Weights of a small transformer language model: vocabulary 912.
Each number is 200 + 40 x the weight over its row's rms, rounded and kept within 0 to 999. Layers, rows and columns count from 0. The size before them is the row's rms in percent of the matrix's.

# layer 9 attention query, 192x192, rms 0.0704, rows 74-90, columns 96-191
109,188,180,185,215,272,182,201,223,154,120,154,212,192,134,95,132,196,198,157,241,188,225,239,221,203,174,177,243,244,242,186,183,165,315,173,204,179,177,242,181,192,162,198,204,154,200,147,273,218,157,170,248,203,240,229,230,263,168,172,184,259,214,224,175,190,174,269,228,209,191,313,267,228,200,195,203,194,164,184,163,229,188,160,203,222,169,50,232,160,282,260,144,216,174,214,205
104,226,229,176,181,176,279,232,216,317,177,214,168,215,216,237,170,197,201,121,160,228,216,194,220,202,239,189,279,156,252,134,228,192,165,225,206,201,174,181,144,167,164,223,195,98,187,190,231,250,165,255,231,193,252,184,69,167,199,209,191,175,187,144,175,200,169,231,187,220,238,160,219,144,188,299,140,216,195,192,146,139,267,161,280,164,252,227,223,223,257,216,240,175,193,231,187
109,165,161,157,197,142,269,181,169,268,192,224,189,194,258,197,246,200,243,234,100,220,210,191,197,209,205,241,167,128,186,214,177,242,149,195,188,204,191,155,183,215,192,217,186,162,176,225,124,163,207,240,208,259,219,195,162,145,237,171,238,163,167,170,258,198,257,145,186,181,271,122,147,188,216,227,229,233,291,197,229,133,218,149,168,217,201,274,161,250,196,156,225,257,180,228,188
112,217,181,232,182,177,337,200,169,284,145,221,162,226,200,257,209,211,226,135,177,270,184,213,226,200,248,237,241,130,258,198,207,176,173,294,171,201,210,107,189,153,171,194,177,108,181,200,201,247,154,251,236,250,259,139,127,100,174,249,212,185,172,165,256,191,184,210,157,175,257,151,164,201,195,281,132,163,244,174,172,141,222,171,190,144,237,236,156,237,243,240,232,204,180,230,190
115,278,115,204,199,197,155,257,188,228,157,219,232,230,297,211,216,182,248,210,183,218,194,219,187,217,260,178,185,184,182,173,168,144,180,226,284,227,208,222,156,210,216,120,162,236,195,209,165,216,208,204,114,223,175,190,142,160,158,212,174,170,130,225,273,160,239,112,226,182,236,122,241,168,162,179,270,276,147,219,224,233,261,247,181,206,272,251,224,229,248,178,184,180,162,184,146
143,229,179,176,236,201,244,181,165,244,69,223,195,238,205,215,180,213,257,138,217,285,176,222,209,157,170,179,195,190,220,169,145,92,228,208,246,249,144,137,191,210,192,176,157,192,183,152,222,204,179,246,178,256,180,186,113,209,175,188,158,194,160,226,229,175,204,180,220,214,213,214,235,315,186,225,191,177,195,164,210,166,220,148,160,208,214,149,201,253,283,308,222,176,156,281,191
123,205,173,207,269,248,140,186,163,287,135,222,252,209,272,233,229,202,264,219,198,214,246,232,209,249,192,194,228,195,145,176,194,203,199,234,183,166,136,199,198,97,102,216,193,82,153,227,258,202,193,215,252,237,267,204,154,214,170,206,214,215,201,223,192,155,205,208,156,126,271,183,176,171,170,229,187,204,243,181,195,141,261,219,176,236,183,221,197,183,160,194,189,213,231,180,238
127,237,177,217,258,186,255,199,145,266,75,252,226,210,195,260,249,215,248,135,167,234,182,217,183,216,202,223,226,169,211,184,140,112,210,285,198,215,155,111,178,204,162,160,194,152,201,164,239,266,175,214,230,288,217,139,111,204,185,208,141,172,136,227,233,194,210,223,176,172,222,181,243,262,160,244,112,150,210,158,142,201,219,199,205,148,206,193,196,231,237,294,233,178,194,212,185
109,143,160,245,229,163,187,214,169,167,203,237,210,178,228,298,244,174,179,160,157,210,141,233,139,250,225,185,199,255,175,202,193,170,192,257,265,133,247,198,217,237,210,118,184,305,193,159,181,254,230,223,164,231,162,199,191,237,252,248,191,110,155,240,193,198,242,141,194,167,266,152,188,181,178,197,177,118,181,252,247,268,210,217,196,206,183,230,157,253,178,221,237,242,179,209,220
113,208,184,189,231,218,224,219,135,229,101,209,212,254,211,212,168,210,256,220,185,204,212,203,213,194,174,100,188,219,228,191,176,134,227,226,192,256,149,184,166,185,167,225,137,193,163,178,202,240,188,194,198,247,164,232,94,273,161,159,130,213,145,205,226,158,218,165,212,222,224,197,329,283,222,265,191,192,193,184,170,223,258,158,265,219,156,122,206,129,276,287,229,170,153,180,170
123,208,173,188,257,308,150,169,196,227,47,158,164,214,201,183,154,220,203,157,237,231,218,218,243,168,146,189,203,229,215,166,141,137,253,204,245,257,162,195,205,153,192,203,143,135,212,161,259,206,165,205,194,225,175,234,152,244,146,174,172,268,195,258,193,145,190,245,253,194,161,257,259,281,227,234,192,218,160,171,171,214,230,174,166,217,195,104,218,193,307,241,182,197,160,205,220
117,210,154,270,228,191,274,226,132,281,138,232,225,245,244,292,232,162,199,164,210,219,170,211,155,203,212,211,206,216,195,229,162,145,175,313,179,161,217,158,230,197,166,193,110,208,169,204,245,244,205,220,210,225,173,232,159,230,176,238,156,226,186,219,222,149,218,178,183,149,272,176,239,243,210,322,156,130,215,231,172,188,226,232,218,252,169,177,123,176,208,246,231,247,180,148,232
148,250,194,174,257,257,163,187,217,245,74,192,217,152,189,212,218,199,215,120,163,253,202,221,216,219,171,217,251,174,200,169,108,110,231,214,284,150,186,178,220,199,155,149,156,108,208,193,249,207,191,198,244,263,216,213,140,248,178,215,168,205,189,270,201,153,193,210,214,145,234,209,205,251,185,273,86,162,223,166,152,223,225,208,164,205,216,203,200,238,276,203,216,195,199,158,228
106,167,260,187,268,171,148,205,224,197,273,211,227,197,222,234,242,210,185,257,198,191,175,192,184,209,157,142,175,258,137,158,160,190,156,180,215,224,281,265,226,245,265,116,175,297,164,190,182,171,283,228,156,147,128,230,238,275,237,225,214,212,224,200,166,147,244,144,186,163,215,173,167,180,247,194,246,196,183,238,243,227,247,251,178,248,187,253,185,166,141,124,243,196,193,144,230
123,179,209,140,282,192,248,166,155,265,147,190,191,173,185,165,165,190,252,186,144,143,247,211,286,191,190,200,237,126,203,217,137,204,211,146,234,155,118,181,164,170,189,174,177,203,208,199,164,250,205,180,218,252,197,252,139,253,247,118,149,185,180,199,205,252,180,231,200,253,189,172,186,196,189,148,141,183,199,206,180,179,204,127,242,197,226,188,211,182,262,219,192,183,187,259,210
116,274,195,200,247,234,79,217,241,184,202,215,228,166,181,203,297,219,181,228,207,171,171,192,213,233,172,188,177,228,125,170,183,197,194,151,280,191,207,242,275,229,218,171,212,238,204,188,178,141,242,145,135,194,162,246,285,235,170,174,203,214,248,277,182,182,201,170,242,174,133,225,156,175,186,118,248,204,179,214,226,262,203,256,110,242,169,230,231,204,207,106,140,195,221,159,228
125,359,236,147,243,235,183,204,189,277,89,200,209,213,208,237,171,208,222,150,176,237,195,229,227,206,219,161,242,156,207,165,170,142,189,209,241,182,144,175,207,186,164,123,159,186,188,207,211,227,186,207,209,251,227,233,38,228,167,187,145,185,172,214,251,180,157,216,212,204,216,174,228,223,171,239,109,174,220,193,166,187,269,218,190,169,268,204,224,196,296,182,206,160,216,188,229
# layer 9 attention key, 192x192, rms 0.0647, rows 74-90, columns 96-191
111,125,210,187,203,227,195,191,239,177,187,175,196,191,229,163,161,0,228,205,174,218,182,172,160,191,181,206,198,173,260,219,180,187,211,238,178,209,231,253,188,198,233,202,226,184,217,197,209,249,167,199,142,163,180,213,184,218,198,224,176,195,190,205,216,176,222,207,178,242,244,248,237,207,228,249,197,149,177,232,164,181,164,178,171,165,190,230,198,167,217,204,220,193,197,210,197
107,150,185,169,170,244,156,192,202,184,254,109,214,170,205,158,196,0,173,212,183,171,210,205,150,245,218,215,194,142,234,246,227,230,203,215,182,173,138,191,202,185,204,213,216,202,253,224,157,212,153,236,168,165,188,173,217,232,215,190,142,136,202,233,190,220,208,238,170,192,159,263,181,210,203,206,187,178,197,201,201,217,171,120,203,182,204,221,186,195,190,183,207,240,238,197,191
109,274,205,255,132,149,270,153,177,237,229,269,275,127,197,225,308,213,188,202,227,200,207,221,220,233,234,198,198,225,201,165,287,252,210,147,228,153,201,179,110,213,204,156,212,234,202,233,209,159,172,230,237,208,209,161,256,189,190,166,243,217,144,168,219,216,220,187,177,171,198,223,141,108,199,156,219,224,233,213,172,195,259,183,260,172,180,180,269,232,91,176,148,175,198,195,165
104,157,183,186,157,217,153,204,210,154,256,160,219,153,216,175,169,0,207,220,162,195,197,191,157,278,209,241,203,171,257,241,226,252,214,234,195,188,137,199,178,181,172,210,247,205,252,216,189,238,139,268,171,181,214,151,221,248,221,202,159,138,146,217,181,197,193,209,181,196,197,221,165,170,197,165,203,196,214,200,188,195,189,172,186,154,202,212,186,199,155,172,199,237,239,181,211
116,248,211,197,213,164,200,311,182,272,182,225,237,178,164,211,195,253,134,169,221,199,226,266,307,168,228,163,265,231,172,158,147,224,236,187,225,158,170,121,253,116,89,177,174,174,209,192,180,159,278,244,251,256,210,183,175,241,122,182,247,124,222,226,185,186,202,167,226,176,205,222,181,214,159,226,218,204,207,156,178,209,246,285,201,221,264,175,194,251,144,170,184,181,222,186,232
130,182,196,205,177,204,202,232,227,216,242,219,214,185,204,227,196,0,191,201,191,177,225,208,171,206,229,235,213,222,231,163,211,226,189,245,200,169,155,212,197,178,194,224,193,226,233,207,191,218,122,253,195,217,157,222,187,194,168,237,161,154,174,196,211,209,139,184,175,143,200,195,198,179,207,214,210,178,175,198,148,182,227,174,202,201,243,207,163,204,155,177,219,213,204,204,206
131,237,199,232,181,211,179,213,156,177,149,217,247,163,174,217,201,48,235,217,207,171,164,267,189,224,210,213,240,217,238,247,184,177,225,169,243,182,204,148,156,191,161,149,203,175,167,171,212,218,217,164,241,192,190,143,192,226,194,189,197,171,174,192,291,251,188,122,222,185,183,206,199,134,174,140,221,207,228,214,249,168,152,244,259,187,212,190,303,220,188,210,179,167,194,219,138
122,154,194,186,205,208,195,210,221,180,219,180,254,163,197,228,154,0,173,191,182,194,196,218,183,242,239,258,198,201,250,195,200,232,195,263,204,179,166,179,191,169,183,186,197,201,245,181,195,243,165,280,174,198,151,181,220,208,205,233,199,161,173,217,236,192,166,162,184,156,220,198,204,187,205,167,208,182,206,189,179,186,224,180,183,168,255,214,171,187,173,179,206,247,198,206,217
106,208,235,221,240,169,252,226,189,220,204,269,204,186,158,266,255,422,124,165,219,205,157,239,244,220,211,215,177,233,174,142,160,173,175,243,182,198,217,172,230,185,173,155,182,168,103,196,182,195,274,190,174,202,127,171,197,195,180,249,247,236,179,217,227,180,176,192,225,155,172,170,173,199,203,163,161,230,212,195,209,227,260,265,156,223,195,203,151,210,181,190,191,196,207,196,226
118,175,176,186,191,212,246,202,223,195,220,134,224,215,202,188,196,0,132,198,218,230,195,225,196,208,213,218,216,211,184,171,206,214,203,230,213,176,203,201,187,180,190,194,198,199,252,197,228,212,201,255,192,208,171,202,186,201,213,251,166,183,209,171,165,239,168,209,164,193,180,211,226,225,181,240,154,157,169,195,156,180,190,153,168,191,240,223,190,183,193,179,206,200,229,208,204
121,153,189,188,189,199,215,228,237,194,218,168,214,179,222,175,145,0,194,223,188,178,210,192,196,182,232,204,250,190,221,200,196,209,217,209,202,170,194,236,191,206,209,229,207,207,218,178,210,242,184,239,168,193,161,209,168,193,211,222,180,140,199,193,182,201,196,185,165,214,219,197,228,198,192,236,172,127,172,240,193,202,167,192,208,201,244,237,218,166,220,201,238,192,212,196,195
123,121,183,202,170,193,254,198,205,172,208,157,250,188,197,236,185,39,137,244,187,243,133,248,189,306,234,202,195,229,182,217,219,156,186,240,180,172,170,211,200,168,189,191,243,187,169,156,216,211,274,214,153,181,108,152,164,238,257,311,167,199,158,167,227,240,202,196,233,193,198,192,169,180,174,199,118,186,239,233,215,194,209,164,173,167,241,261,176,214,130,178,234,191,256,215,226
140,158,231,182,221,197,224,216,163,175,205,195,228,148,230,202,158,0,177,167,224,200,180,199,193,205,245,225,272,208,252,174,213,210,169,260,180,173,161,216,181,178,194,171,211,189,169,160,189,254,218,252,173,211,148,176,186,236,189,223,206,135,170,238,229,200,203,165,172,200,217,196,239,181,189,155,192,124,200,224,237,203,192,198,187,192,226,228,236,211,187,226,192,191,170,187,161
105,229,238,187,221,145,265,218,148,229,185,245,185,243,148,213,245,462,176,206,244,209,203,225,248,158,199,212,186,233,149,194,191,169,182,182,206,207,197,201,217,221,207,197,196,235,114,180,212,166,234,164,240,256,175,219,188,168,192,210,225,232,217,189,199,234,196,193,212,196,165,133,204,265,198,206,189,224,215,193,207,221,232,229,186,255,203,181,217,200,193,196,209,179,202,216,186
121,138,217,180,191,223,247,186,212,219,232,176,216,176,200,223,263,6,144,180,192,166,194,186,223,172,237,214,186,135,217,131,230,215,177,210,240,208,219,209,235,190,272,206,190,200,242,254,184,220,160,220,177,221,147,154,231,186,165,211,177,169,227,154,204,187,210,186,174,195,203,238,226,167,169,177,202,123,117,186,156,160,189,154,206,219,251,237,192,193,240,179,193,214,174,204,194
108,228,242,188,219,170,235,223,149,238,139,296,173,202,175,260,192,424,231,168,229,211,185,190,219,137,245,204,237,213,178,172,183,191,212,177,206,201,225,192,204,217,176,179,155,207,159,147,196,202,245,174,231,209,173,240,172,156,175,200,262,223,207,183,222,204,217,176,196,214,212,150,223,206,204,203,216,205,222,198,226,210,187,282,223,247,196,174,231,212,232,240,221,170,161,182,173
116,193,213,166,217,213,197,258,200,214,213,167,210,192,217,175,161,0,195,198,196,177,219,212,192,196,237,240,233,190,263,197,203,238,175,227,185,201,149,192,204,159,171,216,178,200,259,201,197,247,173,249,168,221,178,208,186,246,207,227,169,130,205,202,202,203,166,178,190,177,189,243,204,203,181,189,200,155,150,163,212,189,190,181,198,220,254,207,183,222,215,201,199,221,209,196,179